Weights of a small transformer language model.
Size: 9 layers, width 128, 4 heads of 32 (2 for keys and values), MLP 320 SwiGLU, vocabulary 1511, 1.75M parameters.
Architecture: RMSNorm after each block, rotary positions, normalized queries and keys.
Training: 83M tokens, 10092 steps.
Each number is 128 + 32 x the weight over its row's rms, rounded and kept within 0 to 255. Layers, rows and columns count from 0. The size above them is the row's rms in percent of the matrix's.

# layer 3 MLP up, 320x128, rms 0.258, rows 206-272, columns 0-31
size [ 97 100  99 102  96  92 100 100  96  90  83 100 104 109 103  89  99  96 100 101 102 101  95 101  97  96 104  90 106  97 101 101  99  77  97 104 101 100  98 107  99  95 103 107  89 111 109  92  94 107 107  98  94 105  87 103  96  97  95 102  97  96 102 107 104  87 106]
[[138 133  96 123 106 103  86 138 127 198 161 155 123 207 153 100 173 106 122 137 105  89 164  77 128 120 128  88 121 120 145 152]
 [ 64 193 157 110 133 121 130  84 105 114 125 148 151 124 126  75 157  77 114  90 145 107 108 157 128  88 221 168 119  86  87  71]
 [ 88  95 140 111 132 147 112 128 152 149 143 114 153 135 121 103 188  87 169 142 113 125 111 116  69 165 138 143 132 125 131  88]
 [120 126 111 143 137 165 113 106 157 142 127 147 129 106  98 146 141  97 163 122 107 104 163  73 166 124 132  83 113 128 144  79]
 [136 128 147 131 116 147 118 141 167 115 157 111 111 120 105 105 121 153 143  88 111 127 159 119 139 244  59 113  69 117 131 126]
 [120 154 151 159 188 136 106 132 170 104 136 146  97 122 109 125 168 126 155 143 134 148 140 144 102 139 194  88 130  70 129 138]
 [ 34  95 128 142 109 182  82 102 156  96 167 106 114 157 142 121 131 165 135  93 149  89  75 123 101 132  89  92 114 100 141 141]
 [152 163 155 149 123 153 113 137 146 137 185 121 124 133  97 109 175 154 146 134 122  80 142 167  57 127 190 150 130 135 143 155]
 [143 131 139  92 106 108 150 126  82  93 118 142 120 142 126 139 131 161 185  84 104 154 155  84 153 120 149 117  90  89 140  98]
 [136 140  81 107 102 129 147 140 164 169 135 102 154  97 127 169 102 101 111 182 136  93 151 106 155  99 135  76 120 131 152 163]
 [134 133  93 164 145  86  96 146 123  66 169 150 117  93 151 151 166 148 151 130  94 135 145  41 164 137 109 126 119 121 179 107]
 [120 156 105 164  79 102  84 132 105 115 140 131 109 120 125 174 106 194 150 119 135 118 174 151  42 198 159 112 131 118  89 139]
 [148 121  85 111  88 128 137 103  96 147 144 149 151 106 160 170  70 163 121 110 110 100 104 126 159 135 142  89 163 130 126 137]
 [182 170 107 108 154 113 131  89 134 175 121 147 141 143  89 197 132 134 138 163 126 218 124 164 148 110 131 116  83  77  85 169]
 [125 136 154 116 168 109 110 153 145 150 131 119 102 168 138 144 133 164 130 144 169 153 150 168 184 156 101 126 127  91  93 161]
 [158 104 193 135  89 123 112 110 155 100 171 113 140 121 135 115 208 157 116 103  65 135 112 114 141  88 177 109  96 117 116 159]
 [152  84 102  89 157 132 127 121 121 135 135 190  97 179 109 155  97 105  74 124  93 105 104 133 178 117 138 140 145  89 118 119]
 [161 148 119 119 171 167 115  86 114  88  97 205 146 148 176 157 152 108 128 132  39 179 162  74  96 106 156 166 174 157 124 108]
 [150 152  92 139 112 127 129  68 120  93 173 140 136 109 104 115 145  98  96  87 154 156 194 155  71 155 159 187 117  75 148  49]
 [114 132 134 146 139  89 105 101 138 198 124 125 121  83 111 110 198 189 144 153 102  99 127 121 109 130 151 142  60 165 147 164]
 [119 176 132 143 147 110 183 118 130 123  24  95 131 129  91 121 125 161  98 167 196 121 157 156 168 112 162 212  96 172 151 114]
 [136 101 107 110 150 165 170  91 145 156 161 115 131 110 157 141 151 150 133 158 114 174  76 124  84 160 139 130 160 200 188 163]
 [136 138 130 181 142 136 106 126 122 104 116 148 136 176 106 142 131 136 174 127  73 138 139 123 105 116 124 144 174 116 103 108]
 [124  74 131 172 160 192 145 146  91  70 149  62  53 159 118  70 137  74 127 133 183 110 100 144 119 116 175 127  66 158 146 180]
 [148 167 137 109 112 157 110  75 106 124 129 163 144 139 116 133 187  69  92  98 121 124 150 118 123 125  99 100 127 118 104 143]
 [106 145 165 134 101 121  85 147 155 165 175 167 151 130 123  72 134 137 139  97 152 126 140 181  82 108  95  84 162 153  88 122]
 [ 84  90  95 130 126  92  81 135 176 113  80 111 141 117 169  87 129 124  85 102 121 118 200 174 149 137 109 165  95 117 102 137]
 [167  81 138 117 133 105 165 148 154 139 156 139 123 109 126 119 137  62 136 101  95 124 140 165  79 122 129 153 156 115 137 115]
 [122 119 147 104 121 110 100 118 165 116 114 129  95 137 141 152 148  87 150 120 101  93 175 149 182 110  62 125 107 142 113 178]
 [120 140  79 156 143 123 140  98 153 113 104 168 133 103  85 134 154 133 176 197 129 158  94 112 139  85 142 145 124 103 150 116]
 [ 53  96 136 132 109 172 105 104 172  78  94 144  96 111 127 110  85 120 140 166 155  78 142 112  94 109 137 136 154 126 131 153]
 [148 114 118 169  70 152 174 157 132 104  55 140 121  80 106 141  97  87 143 124 112 141 159 156 199 131  72 195  99 117 126 157]
 [144 115 134 112 102 113 152 155 133 105 192 134  77 153 146  44 133 105  80  79 150 161 191 138 125 142 113 103 112 152 141  91]
 [151  81 179 105 124 119 161  99 128 190  92 104 144 104 143 141 114  96 121 109 103 127  99 143  82 115 140 126 172 172 151 141]
 [140 162 111  64 101 120 114 148 171 152  76 107 133 114 110 101 130 149 100  36  89 100 100 148  97 152 104 121 120 134 146 154]
 [176 160 138 155  98 143 121  73 122  93  81  40 109 104 122 146 147  64 148 135 155 118 124 172 135 186 167 109 143 148  93 146]
 [174 169 137 150 137 129 121 152 185 124 166 131 172 127  63 127 135  93 124 115  85 130  66 145 164  98  95 124 112 157 189  70]
 [152 131 121  56  86 147 191 118 142 133 161  91 144 184 167  97 138 158 201 176 118  54 103 140 110 103 103 114 152 138 147 184]
 [122 123 198 107 117 157 159 191  79 157  94 107 101 165  89 105 117  65 148 107 144 183 151 145  92 118 104 101 149 151 108 175]
 [131 157  95 159  98 120 163 120  98 114 162 209 132 175 111 140 101 122 127  93  63 131 103 149 141 168 159 135 173 132 169 168]
 [131 145 115 108 130 157 121 118  90 138 165 164 156 114 146 116 169  75 167 201  82  80 180  90 162 122 149 113 168 154 124 123]
 [100 118 135 143 115 154 192 112 121  85 114 122 181 132 124 137  99 183  77  88 136  94 118  87 146 176 103 139 173 146 138 154]
 [154 155  29 164 117 122 182 122 141 136 119 132 133 150 126 119 107  68 116 103 144  97 124 122 131 140 128 152 131 101 141  87]
 [124 107  96 119  81 106  96 103  92 117  83 157 115  36 140  97 148 132  78 146 134  82 133  95  91 126 146 130 127 134  59 190]
 [173 153 177  67 135 121 145 167 166 128 104  94 133 110 119 159 184 160 156 110 144 175  90 180  95 124 136 163 162 127 121 150]
 [119 156 135 102 103 126 112 129 173 178 102 179 104 137 174 118 108 106 125 128 133 113 155  71 183 139 169 131 123 136 142 139]
 [141 201 129 127 133 131 115 106 121 116 110 118 184 161 125 104 130 170 108  96 140  58  81 124 158 137 101 185 116  91 134 122]
 [171  99  99 107 127 148 133 100 123  72  98 143  76 106 203  29  87  90  92 105 101 123 148 138 129 127 117 171 156 179 125 136]
 [142 153 115 135 102 144 157  93  91 120 145 154 135  95 131 169 174 166 136 158 156 187 126 165 127 195  89 114 168 106 144 136]
 [ 70 159 131  69 126 125 163 129 117  50  85  96 152  87 173  95 144 167 112 138 112 130 174 139 148 180 188  98 101  85 103 191]
 [198  79 123  70 163 155 108  68 131 107 133 139 144 101 175  38 129 162 107  69 181 121  82 152 111 135 140  85 115 119 116 136]
 [113 188  72 119  62 143 106 119 150 155 131 176 118 139 145  71 174  94  70  87 108  95 118  67  72 101 109 178 150 157 164  67]
 [173 156 109  86 147 127 121 120 144 127 119 190 120 131 119  42  79  70 162  84 126 108  92  94 136  83 107 101 104 168  95 187]
 [111 159 159 122 175  98  99 173  80  97 155 173 116 184 128 117 127 154 160  83 110 139 120 118 188 200 107 145  69 177 110 117]
 [172 125 109  93 148  28 134 119 115  96 160 146 101 108 121 101 162 117  95 174 117 106 130 108 146 128 132  66 111 145 143 143]
 [132  77 213  79 135 133 129  95 108 135 136 148  94 166 125  91 108 114 105 113 117 156  99  92 100 141 147 166 138 130 163  97]
 [156 117 129 165 117 104 122 175 200 114 126 170 123 102 164 113  99 149 123 136 119 133  99 138 140 181 189 128  60 184  96  85]
 [145 100 129 106 158 104 132 185  72 164 147  86  90 118  99 170 138 135 138  62 128 121 112 150 153 120 136 144 106 116 156 136]
 [130 178  94 139 102 121 164 117 139 114 126  34 144 122 124 166 150 151 175 137 121 181 136 178 156  91  93 145  81 105 116 151]
 [155 153 140  85 162 101 172 169  82 119 136 170  82  99  84 106 128 143 170 117 127 168 153 175 135 120 200 126 144 165 140 161]
 [ 51  69 189 138 144 145 159 123 142 167  99 127 156 169 133 168 194 130 130  97  93 142  97  94 114 113 141 104 116 134 159  94]
 [ 96 162 123 108 133 161 143 125 107  35  92 100 119 113  82  89 104 129 127 166  97 167 131 144 147 137 104 164 118 113 140 168]
 [167 148 179 132 126 117 154  93 165 110 148 152 155  74  74 142 116 178 128 187 155 117 157 107 140 146  93 149 114  49 125 128]
 [102 162 215 190 118 142 101 125  88 145 160 175 158  67 148 121 132 170 121 211 195 116  94  69 135 127 118  90 109  94 118 115]
 [151 151 148  85 163 140 162 142 117 154  79 112  90  95 121 148 145  99 150 140  95 114  77 115 150 134  86 131 159 110 129  86]
 [ 84 121 130 103 121 139 125 136 141  94 115 132 186 125 111 160  98 134 167 111  74 123  74 120 104 139 102 106 118 133 118 100]
 [147 103 121  96 141 141 121 161 109 165 133  90 119 193  97  98 132 159 172 103 127 107 167 132 170 127 120 152 134  63 172 101]]
# layer 3 MLP down (transposed), 320x128, rms 0.0921, rows 206-272, columns 0-31
size [102 102  91 100  90  91  96  98  94  93  89 108 103 102 102 100  97  95 102 104  99 100  97 101  87 101 107 102 105  91  99 107  96  93 102  95 104  97  99  96 101 102  93 104  91 102 102  93  92 101 102  96  98 101  92  97  98 100  99 103  91 101 100 109  99  89 104]
[[134 199  99 101  78 170 144 143 109 153 145 119 112 157 124 170 152 122  79 133 200 137 168 163 155 104 200 120 108  82  79 122]
 [ 89 131 121 114 118 125 106 138 153  45 115 146 157 136 155 171 152 104 166 183 139  87  93 128 107 162  68 148 173  77 157 133]
 [108 160  80  99  66 115 159 129 167 179 186  83 131 106 132 128 115  98 140 203  75 125 115 127 144  97 147 108 121 170 123 114]
 [ 83 141 124 126 150 103 134 136  69  80 106 161 118 184  91  66 158  71 150  94 141 116 112 182  86 189  92 119 132  90 101 146]
 [158 163 154 127 130 158  96 133 129  98 190 156 133  82 103 113 134  93 170 139 137  71 137  91 100  66 136 133 114  77 182 130]
 [142 111  71  99  79 109 131 119  96 118 101 121 133 167 141 202 134 100  79 100 150 118 112  80 164 121 118  88 104 159 124  98]
 [173 127 164 169 139 107  96 145 172 129 135 142 171  87 195 118 148 200  84 130 149  98 182 130  86 146 133  68 145 107 152 103]
 [112  72 142 172 147 149  98 158 130 111 144 138 143  88 156 125 134 117  49 137 144 151 112 117 164 132 168 149 174  98 119 112]
 [ 89 161 145 161  86 138  86 110 162 159 143 144 172 127 134  96 104 208 129 164 116  98 125 114  96 101 161 121 114  97 106  86]
 [152 109  75 135 141  99 194 114 143 109 101  64 124 128 184 140 132 108 136 171 106  89 131 151  88  77 143 159 137 146  97 146]
 [ 93  52  67  47 129 112 171 170 134  93 114 111 183 141  89 177 149 142 148 180 170 146 106 189  51  76 174 156 154 119 134 109]
 [147 166 152 183 134 113 123 135 150 163 151 154 154  83 144 156 171 165 167  94 152 108 131 165 108 128  65 125 177 177 105 131]
 [175 152 140 154 180 125 168 121  82 115 165 140 105 162 107 142 140  91 156  70 121 187 154 129  98 121 170 154 129 133 126 164]
 [162 160 111 115 158 123 144 196  71 162  70 107  94 133 123 159 127  95 141 118 116 168  66 139 156  93 182 108 153  88 110 176]
 [114 131 113  96 135 167  87  66 125 137 171  80  59 149  96 139  89 132  77 151 137 173  64 134 176 100  89 150  96 111 116 142]
 [147 167 115 128 169 126 161 122 134 115 180 145 137 144 122 170 176  69 159  69 107 164 137 137 122 139  88 135 118 107 108 160]
 [122 168 145  92 168 129 136  93 171 135  77 179  83 159 121 145  95 149 108  70 167 158 125 148  85 131 138 167  92  92 129  93]
 [148 109 168 124 155 148 155 119  60 144 192 140 138 152 143 114  86 148 147 129 143 120 107 125  78 113 174 140 189 152 112 144]
 [137  48  97 112 197 139 123 126 127 132 110  88 140 112 115 126 140 140 115 138 105 135 114 191 130 126 148  79 153 123 180 106]
 [ 85 106 142 122 107 117 147 115 104 102 112 114 126 130 174 118 110 102 168 141 114 157 173 128 129 136 102 134  40 172 170 145]
 [133 127 121  95 131 201 166 151 192 120 164 127 160 131  96 120 185 104 118 114 123  74 146  83 197 166 118 215  92 198  67 134]
 [ 66  74 112 157 197 144  94  96  95 100 135 107  91  87 115 186 162 171 158 139 140 149 165 133 119 154 160  68 128 140  90 136]
 [118 163 124 108 110 153  99  60 146 145 146 107  96 102 125  77 115 120 129 105 137 181 188 152 110 163 182 136  44 103 116 146]
 [101 151 155 178 132 100  96 127 124 161 165 135 143 169 126  78 133 118  96 180 109 102 158 100 124 106 133  86 167 108 123 121]
 [166 151 101 134  94 144  94 105 129 125 113 185 173 122 155 139 138 174 126 139 116  70 139 152 156 145 137 195 108 109 192 128]
 [131 159 147 113  99 155 178 188 114 128  59 135 165 157 128  97 134 100  99 161 100  92 153 135 141 143  79 188 136 139 147 147]
 [103 130 122 152 128  76 162 147 108 112 162 160 198 146  78 132  36 119 119 142 132 103 159 129  86 113 130 126  85  91 122  78]
 [125 153 179 124 142 125 172 126 120 128  53 152 130 121  93 132 119 132 160  89 110 139 125 173 141 128  95 170  96  73 139 102]
 [163 114  77 155 151 143 108  98  94 120 171 139 129 137 119  85 127 178  99  41 116 117  75 210 133 104 115 142  85 124  89 136]
 [107 135 158 148 117  86 146  88 127 168  84 171 206 114 194  66 135 160 152 160 136 134 132 152  88 111 127 162 189 165 133 113]
 [ 59 150 104  67 127 116 139 134 114 106 133 109 117 125 207 114 129 186 134  80 170 124  78 151 116 148 126 105 169  98 108 122]
 [ 92 131 125 155 127 120 110 198 118  81  82  56 137 119 139 132 117  81 155  16 135  87 156 129 194 133  97  96 131 115 137 155]
 [123 172 168 148 125 143 123 190 133 127 133 148 134 129  60 142  76 150 107 114 133 138 134 150 151 110 153 123 163 134 153 174]
 [163 117  87 119 157  92 125  98  72  59 134 160 173 197 114 125 192 176 130 222 150 118 172 107 123 128 118 132 123 133 136 149]
 [ 93 106  78 113 129 154  75 129 130 145  85 105 109 173 128  92  72 153 129 160  99 167 112 175 157 179 124 111 158 162 103 153]
 [127 112 112  97 137 129  77 144 131 145 112  77 141 149 184 135  96 149 137  85 125 157 109 171 148 146 121 174 122  85 196 153]
 [117 121 148 123 152 140  78 153 149  97 155 109 121 177 156 134 134 103 114 178 106 114 112 121 138  95 197 106 141 129 138 202]
 [ 90 129 169 117 150 125  42 148 115 129  65 120 111  70  95 116 148 113 138 151  49 118 161 100 173 149  77 130 142 101 132 137]
 [160 111 124 135 180 138 165 139  70  94 116 183 184 135 110 135 176 112  88 152 100 116  91 155  90 145 164 147 144 131 132 127]
 [ 96 125 104 102 140 183 125 129 113 170  93  79 126 118 130 110  68  61 123 134  75 123 156 150 127 140 124 168 141 131 139 140]
 [113 109 145 165  97 120 122 118 176 205 145 193 137 131 125 168 127 127 138  71 126 122 134 139 100 170 114  93 184 175 124 164]
 [124 167 171 138 150 161 149 150 133 126 105 137 111 121 115  96 117 192  97 155 132 163 131  82 100 129  73 117 160 151 155 196]
 [115  90  99  90 136 109  73 110 120 109 101 113  88 158  92 172 131  59 108 111  96 138  81 189 153 122 196 116 129 166  73 116]
 [145 101  57  77 124  98 102 130 115  52 150 125 174 123 156 133 130 128 115  76 155 132 164 119 110 132 105 185  83 162 117  97]
 [ 97 140 142 138 138 125 156  92 121 145 171 123  68 106  97 111 121  89  97  87 123 104 152 109 145  89 151 135 148 147  92  85]
 [163 149  94 170 155  73 126  87 122 165 115 101  91 151 144  93 109  60 174 114 161 170 163 116 162 105 151  78 139 101  87 118]
 [122 148 235 135 162  54 107 116 150 139 106 139 152 156 161 156 111  83 177  92 122 106 145 163 116 142 134  80 209 106 150 133]
 [103 111 128 146 135  76 180 126  93 125 152  97  93  98  45  85  80 111 158 124 145 149 164 139 132  61  90 137 155 155 162 149]
 [119 115 120 120 121 107 130  93 114 105 106 122 142 168 164 116 159 128 105 180 117 120  59  95 151  59 135 128 136 140 145 113]
 [170 154 183 157  56 177 164 125 108 131 131  98 168 107 120 149 169 120  92 160  98 158 153 121 150 132 170 119  88 132  92 138]
 [134 155 112 132 145 187  89 156  24 144 104 150 110 155 144 161 181 103 125 137 172 127 173 102 119  86 161 150 110 150 138  95]
 [150 149 184 190 118 135 163 131  70 110 129  99  92 160 148 145 106  95 193 124 114 115 187  72 166 117 121  98 146 110  90 146]
 [169 160 115 126 165 124 162 182 103 118 129 181 154 118 124  93 164 142 178 110  51  76 142 166 119 119 180 137 137  73 162 132]
 [135 127 146  92 141 116  74 149 159 139 106 125 180 105 127 109 114 145 141 142 133 192 137 120 167 131 111 142 130 123 187 148]
 [157 113 114 123  76 165 218 142  97 105  74 161 145 127 145 127 108  94 130 148 150 146 123 197 110 135 130 150 169 115 106 124]
 [120 141 123 179 136 131 111  80 109 168  91 128 137 123 161 142  80  93  93  81 150 144 196 121 177 141 148 164 137  94 174  92]
 [143 165 186  99 163  91 129  50 172 130 136 113 142 100 128 136 124 145  88 114 144 135 120  64 142 110  77 123 108 103  94 102]
 [176  95  90 146 148 193  95 120 195 130  88  85 111 160 147 101 128 141  98 122 152  98  76 114 180 120 156  63 149 140 125 142]
 [161 111 161 148 107 112  99 107 132 123 175  60 156 128 113 148 107 177  99 144 161 197 134 109 121  83 182 123 122 125 179 153]
 [114 130 142 109 139 118 154 124 153  97 175 181  82  86 171 171 190 138 101 121 146 115 158 184 146  89 107 150 117 163  41 118]
 [146  97 104  97 187  73 133 106 166 169 134 172 149 139  87 111 123 108 104 170 106 116 130 116 194 165 108 171 147  91 121 111]
 [172  98 101 121 177 127 112  85 130  82 141 119  91  98 151 133 104 160 151 110  60  97 120 152 110 143 142 133 186 149 146  87]
 [ 92 144 179  65 125 139 130 142 110 162 180 107 155  87  78 168 127 115 187  67  75 146 149 185 131 173 133 129 102 161 126 141]
 [183 102 124 152 134 133 129 106 116 137 116  50  51 147 129 125 166 146 126 149 127 181 102 158  90 133 155 143 170 157 181 154]
 [137 125 117 115 133 168 104  75 130 126 127  88 112 161 175 101  96 157 144 161 109 146 149 198  82 128  95 141 120 120 133 140]
 [108 111 124 165  80 105 109 101 106 103 169 152 142  98 150 168 107 182 136 128 108 147 185 115 169 202 218 170 107 121 120 134]
 [125 197 177  88  99  84 107 117  63 144 112  61 113 154 107 169 107 103 162 122 158 133 170 117 124 107  81 138 156 125 117 111]]
# layer 3 MLP gate, 320x128, rms 0.24, rows 207-272, columns 0-31
size [ 99 103 102  98  88  97 102  98 102  85 100 102 100  96  99  97 105 101 101 105 104  97  99  88 100  99 102  99 102  99  99  98  80 102 102  95  96 100 102  91  98 101 103  93 101 111  93  93 106 107  98 100 104  98 108  97  96  98 107  96 100  92 102  98  88 104]
[[ 55 125 135  72 113 108 157 128 101  70 100 137 127  50 171 143 108 111 135 168 124 156 117 149 117 137 130 115 141 162  90 190]
 [117 105 106 141  95 179 113 167 133 144 121  65 116 132 142 115 122 101 157 143  78 116 133 158 144 120 118 125  63 133 134  53]
 [171 141 144  62  94 153 138 154 172 166 164 145 126 131 162 165 164 122 116 146 116 120 164 147 133 115 128 126  77 164  59 159]
 [136 124  70 139 213 124 111 126 108  97 181 175 106 142 152 160 136  74  80 151 108 127 169 138 224 148 134 166 136 135  71 154]
 [ 98 109 130 106 114  95  82 126 149  80 112 194 143 116 147 169  99 140 130 180 102 137  77 126  84 113 167 125 182 130 158 137]
 [ 80 165 130  94  97 139 135 112  99 143 109 136 110 138 110  68 146  98 129 112  99 136 140 189  67 125 171 127 127 104  98 166]
 [125 109 113 120 100  87 147 102 100 150 155 106 125 104 133  67 144 134 134  52 153  84 182 173 152 183 133 108 141 147 192  97]
 [140 174 130 128 141 123 192 137 122 126 161 178 148 159 133  73  92 197 136 177 118 148 156  90 158 163 138 126 107 125 164 217]
 [148 160 117 136 117 141  85 122  97 145  93 137  24 166 206  61 130 110 126 128 110 150 129 157  83 111 115 145 187 156 130  48]
 [109 128  93 150 113 191 191 150 125 150  98  80 155 101 127 147 149 139 123 110 120  95 117 184 106 112 190  88 125 110 159 136]
 [141 155  87 174  97 156 121 154  87 143 127 130 103 155 123  98 156 137 141  90 140 179 162 144 111 174  97  62  98 226 123 147]
 [120 164  91 138 108 122 166 176 130 161 124 144 127 109 162 159 122 140  93 123  95  72  96  85 140 135 113 106 108 138 136  91]
 [132 103 112 141 139 130 165 105 157 128 115 104 145 153 114 117 144 119 119 109 139 206 136 148  92  85 149 148 131 148 162 115]
 [183 164 162 125 191 135 122 103 140  72 123  80  93 137 112 120 159 135 105 129 104 162 189 113 130 125 126 120 123 143 147  94]
 [ 92  86 138  89  98 115 114  87 181 182 164 161 124 176 108  97 111 164 196  45 117 106 145  73 148 128 139 140 119 113 167 172]
 [121 135  85 101 140 107  70 131 154  90 103 115  64 196  54 188  94 125 124 118 102 221  82 151 123 150 150 163 132  73 180 157]
 [ 69 155  73 158 164 110 178  89 162 139 115 166  83 145 174  93 118 123 186 164 151 189 130  74 112 127  75 112 125 148 142 134]
 [103 100 170 115 106 102  64 105 111 122  97 116 141  66 130  97  81 120 107 130 115 130 187 139 107 160 155 136 145  92 181 108]
 [138 151 129 121 169  70 171 172 102 150 153 106 117 115 137 128 105 154 213 106 121 183 144 108 103 187 129 172 168 125 111  95]
 [126  91 118  94 118 112 199  81 136  87 114 103 107 138 110  85 169 112 153 132 144 121 181 116 148 207 130 130 168 181  81 150]
 [147  98 142 119 156 112 138  77 118 142 119 152  93 125  87 126 157 187 121 119 113 107 124 140  70 127 141 116 117 122 170 122]
 [203 105 137 109 158  75 155 190 111 126 146 135 127 149  85 128 182 153 112 165 110 112 139 109 187  95  98 194 114 118 183 118]
 [102 142 127 111 113 205 102 145 105 124  94 104 116 142 122 122 129  80 125  82 111 111  90 122 105 117 121 135 150 165 149 105]
 [198 163  98  87 123 147 139 148 118 123 144 116 151 169 145 131 125 128 128 118  76  61 112 126 103 187 121 144  99 176  66  94]
 [140  68  91 119 144 151 114  72 107  60  90 170  88 174 146 112 102 169  90 130  99 141 152  96 142 126 123  77 180 148 131 156]
 [133  87 137 127 108 151  96 160 138 212 108  98 168 107 139  91 101 132 128 192 169 164 109 111 141  93 148 115 118 121 156 143]
 [ 96 171 173 162 137 121 156 158 141 103 145 132 161  96 127 131 104 122 119 187  91  75 109 120 107 191  95 140 134 126 153 147]
 [120 126 133 102 156 157 145 164  95 171  95 135 142  90  97 204  65 116 126  60 101  92 142 147 209 116  88  99  78 146 111 108]
 [158 149 136 114 142 144 110 113 127  66 111 112  87 134 144  57 104 133 130 162 143 138 132 101 138 113 138 154 135 131 123 115]
 [134 165 114 119 113 140 136 149 112 113 148 114 115 111 103 110 126  64 106  78 103  84 135 124 102 168 133 115 155  69 140 105]
 [175  92 131 127 109 126 126 121 160 192 141 129 143  87 159 146 126 183 101 118 153 179 166  81 159 104 122  91 124 150 119 174]
 [146 130 134 186  87 156 108 143 130  78 212 123 159  96 173  84 130 126 154 103  93 108 159 134  87 158 152 170 125 150 107  84]
 [131 128 127 150  66 102 129 142  98 100 111 116 167 154 161 137 165 110  82 154  94  72 160 147 121 140 155 150  94 160 180 174]
 [134 151 107 128 162  85  88  91  97 156 109 102 117 173 105 120 147 117 170 106 119 137  97 172 105 153  63 203 149 131 127 120]
 [127 148 138 126 128 114 183 112 130 103 105  82 107  88  99 153 162 115 133 162 106  98 121 199 134 143 198 108 146 119 117 122]
 [144 105 133 154 128  97 127 112 119 126 109 127 148 107 106 115 136 184 135 170 171 103 160 128 105  56 130 147  86 129 146 202]
 [110 120 195 104 108 132 125 183 189 107 145 110 124  88 126 149 114  62 159 169 108  90 127 177  84  93 139 108 114 111 128  81]
 [139 221 143 190 150  95  92 101 141 178 102 155 133 132 129 115  95 120 126 144 150 123 195 161  85 112 108 209 158 112 136  91]
 [133 158  95 155 122 124 161 123 165 150 139 169 119  88 172 155 154  92 105 149 107 129 144 133 202 168 135 174 198 138 188  74]
 [158  90 168 159 197 187 234 108 164 140 106 140  84  99 130 155 160 137 148 124 176 103 158 133 132 147 174 121 155 134  93 138]
 [121 110 137 126  95 141 196 139 176 160 123 161 183 190 112 113 138 112 146 210 106 158 130 130 121  97 130 105 140 160 149 131]
 [178 153 180 164 103 118 134 171 139 148  79  80 142 142 113 118 119 158 178 208 136 176 135 140  34 137 172 101 107 103 151 115]
 [140  77  39 142 116 123 126 148 112 103 126 169 180  41 227  98 152  57  88 139 128  91 150  99  72 133 107 160 116  87 110 141]
 [156 162 121  79 132 150 229 137 117 155  59 146 114  85 146  69 166 144 174 108 131 130  99 206 122 149 119 135 123 139  85 130]
 [147 128 157  94 136 143 151 128  88  94 172 145 160 116 142 144 137 135 118 167 125 100 126  79  87  24  98 149 139 102 102 125]
 [ 97 125 123 134  99  74 154 108 127 104 114 147 145 109 162 150 125 148 100 138 128 220 167  94 137 150 137 140  64 141  81 106]
 [116 146 141 174  93 110  96 129 121  24 173 158 121 148 105  59 176 116  74 120 154 119 173 149 125  80 145 109 114 113 128 102]
 [149 168 155 146 106 109 134 137 159 164 100 145  93  90 109  97 177 113 117 138 125 149 129 145  73 107 127 143 130 117 130 107]
 [ 92 119 174  24 107 158 137 150 131  63 118 107  94 123  83 133 101 127 122 142 143 133  82 109 218 155 139 132 180 168 135 146]
 [149 144 137 127 102 121 120 130 116 181 123  92 119 145 140 137 115 141 110 119 139 157 136  67  93 125 113 124 175 154 159 109]
 [ 94 124 151 162  96 124 117 131 146  77 134 124  90 120 146  83 173 100  61 114 139 200 141 141  78 173 103 164 108 104 184 124]
 [162 113 100 141 113 168 178 141 121 125 143  86 134 110 125 134 164 115 142 216 115  82 204 131 127 150 173  97 171 171  74 143]
 [149 155 170  98 124 131 128 139  78 120  58 120 111 154 187 119 116 168 101  29 140 142 151  70 156 190 139 123 103 147 118 143]
 [174 152  86 145 152  57  64  93 158 108 109 155 129 147 152  71 149 114 123  68  90 119 137  69 172 128  67  99 158 154 192 158]
 [122  65 167 142 122 148 174 138 136  92 110 127  74 148 102 187 103 198 111 133  76 105  74 179 125 145 150 118 168 114  82 148]
 [ 96 172 115  99 146 145 148 121 149  63 127 159  81  95 120  93 156 118  99  94 171 134 103 134 105 142 114 140 173 136 171 103]
 [170 101 147 118 107 127 145 114  81  79  87 118 151 136 131 102 120 151 113 109 135  53  64 164 120  93 108 116 169 132 102 101]
 [133 123 160 112 136 200 134 151  98 108 113 130 180 107 136  81 133 132 127 148 160 103 128 152 169 129 128 186 125 134 123 149]
 [156 131 129 145 110 161 111 113  99 124 105 115 113 139 143 124 134 160 199 142  91  94 107 147 122 153 101 115  75 147 160  84]
 [ 68  66 102  94 105 130 130  67 107 130 127 137 126 186 111 139 136 104 149 140 111 190 124  95  85  86 145 113  98  98 123 137]
 [ 79 132 129  85 168  84 128 140 115 150 174 181 113 158 134 182 184 100 193  99  84  72  46 177  97 150 116 124 133 140 131 100]
 [160 175 107 183 150 154 168 114  88  78  53 101 158 135 144 138 108 136  71 158 115  89 173 171 149 141 135 125 119 160 160 108]
 [111 132 128 111 100 107 126  92 146 175 150 151  87 113  88 155  80 117 150 133 190 163  31 126 114 122 133  81 121 149  97 116]
 [146  99  89  72 124 196  71 124 129 108  92 141 180 151 120  64 126  71 115 149 114 123 100 135  59 154 102 177  69 158 130 161]
 [136 123 134 114 146  51 142 123  72  65  73 142 118 158  94 146 120 113 197 157 110  97 160 165 105 116  79 142 119 154 155 100]
 [125 131 189 116 143 175  91 116 127  76  89 155 106  84 158 111 130 180  69 144  85 178  69 188 145 142 134  93 139 143  93 134]]